Weights of a small transformer language model.
Size: 9 layers, width 384, 3 heads of 128.
Architecture: RMSNorm before and after each block, tied embeddings.
Training: 591M tokens, 9020 steps.
Each number is 500 + 50 x the weight over the matrix's rms, rounded and kept within 0 to 999. Layers, rows and columns count from 0. Numbers have three digits each.

# layer 3 attention value, 384x384, rms 0.0688, rows 358-383, columns 192-255
491466499458494556391481455554529547521435378466510556524416564510545489494464503472537568428502483527491516542492563477582520447470625424500503563508467380380439549471504478484494517518539494
400524608447514435449529465551450576496503522453480543488478502509526461488516425436474615503446409541619509522496433498542518574427494526445536549389569492559495464505531405553455466476509496
442491475468504537456558405448559524497536484535538609546501492448436521498423433594513481536506539378538397486556487491484527497556464550556503556480599441513516498436458542582538563480579529
542441470574498485531551466432518487546453599516514520601532457521597437602511489486570518424517541505444479480426515499458428465473517549432531437589515449537501485566521562550457472472517417
382555458567518553406445474460527459477505455507510496514540495493509382524469484498408497576489556442398471492471479528449459473476492597545476557464497474519540539517463516497547403501532532
538552486435458474517494472512530477500483508519522527559562542550356494467465474547567539553482476455516518470444549506438539547530524539463495479492464497522470545476435507363547523448540522
556401490483454418592491496492489460458529499558509540571485472484570508461515550499527508485500449462517462588510469434564508501441497478523485441455554492550516467494464567595492483539527540
550502553479481441423437426502440498507417438593485596472511524528474445547515531490455523464467525482474433465495517596516439496582470476446552468511365572474440477589482489467541476510462493
437530536508430517519419496509492491431564447500517488505540526473476571454532462567532384504487437416521517553482529488481431493540536524455513508503501488482468471458534540521495435467537413
450452454529471549450491542525510543534390480502556507463494533468453596558527496545439550549498510501401468559436620502478453465547359507488473537482536504391578463474510466505547552435516549
509481394621517520551430494499606503458439478536462515407407486588446559488529551383477456474585519479499556462457461389486617506518490431560532594542496505504365499467447550556526426463469489
455515466499520548487461438480526565495492554491396444493525556433521520475487456474448526454486482540520530543526441551487517509484487484367438506398521469490517573505504462566524578535502611
476544412440488510470507391523488506482549452503514594517490453509566542423547483545423422499489514491416518444449518442537489535560477583437519571625458437412462551417554531512502604505474478
521514480524469533560561533430604511520518526451553468447445532508479496552444574496491460415490543398540590559531485637505448545539470484599511476491450461566542524438495473396560527468420459
463434416557490509493401528466499448547515539526389482478507469450576503489492483437530430520492576521475459537545540508510598444541524448491492462506504501433524516441486509415451582530543454
555510488512508510475526478468540480519542475456412405477386555542519548538519514544498553492501533495470469446525405555480509566559453465488492527542538512527580494557412554523508562439493561
545453449452526583416492460481416484543485487430526490545442488500590559422488521596470465568533509492495469561435522439562490433489573466500483511488457530602573537545496520537508488472429452
483456553492514532580571526539472474471463518526480454491536469479437538538439589460534473524499485582490506512492478498542471527482486438473473534599532530512486473495636489561525560521501544
482489459401453453469590462524401577482472497576468548386475554513566527457562452603498535421477446586431512517502556548487531496522491467461481445487580585542448488574566425466375479398529461
487522505434432548479486520558610521403448511432444510529546474456495519508622524559596506444446474474528387541569526493525449567501453504451465493524479557452481487555515426513563486468522526
460499534524545497549458472530454546461565497401346586533441457503448456512523490451539461525435558441518474549522455521456547494469551457451546466502478450468580519396610460541518527539521422
456438546470447519393505418511472443488563481599521371483543431491458558454439522481480418584570473436519445509453464440426515475530594451437532522505537487373436561458477501531499499571439579
557549593510508504480496451465458514432549515538485513440478492521484468556564475402482647539473486508569542564455492486607494538585542574510534531500530552462458558569481414606359441462451457
476531526563467477454595480507489471453521477547460562598476529490495473439598530553505537553511550433422493502496447619493422442527487525433452491519488472504506398476509488473539537479496466
421518466485544537525500475471537456587513502502499559521583481524476412590540444554521527551548460475495493518362428391516538547507569413565527458449513516496460515530436509455454524435515570
490414510434505537486473509574553541434473438586501543435499585468399434446578532527431494514517491475529542559555494464544462556422558442414474491469553477521419539464453458478460519537532454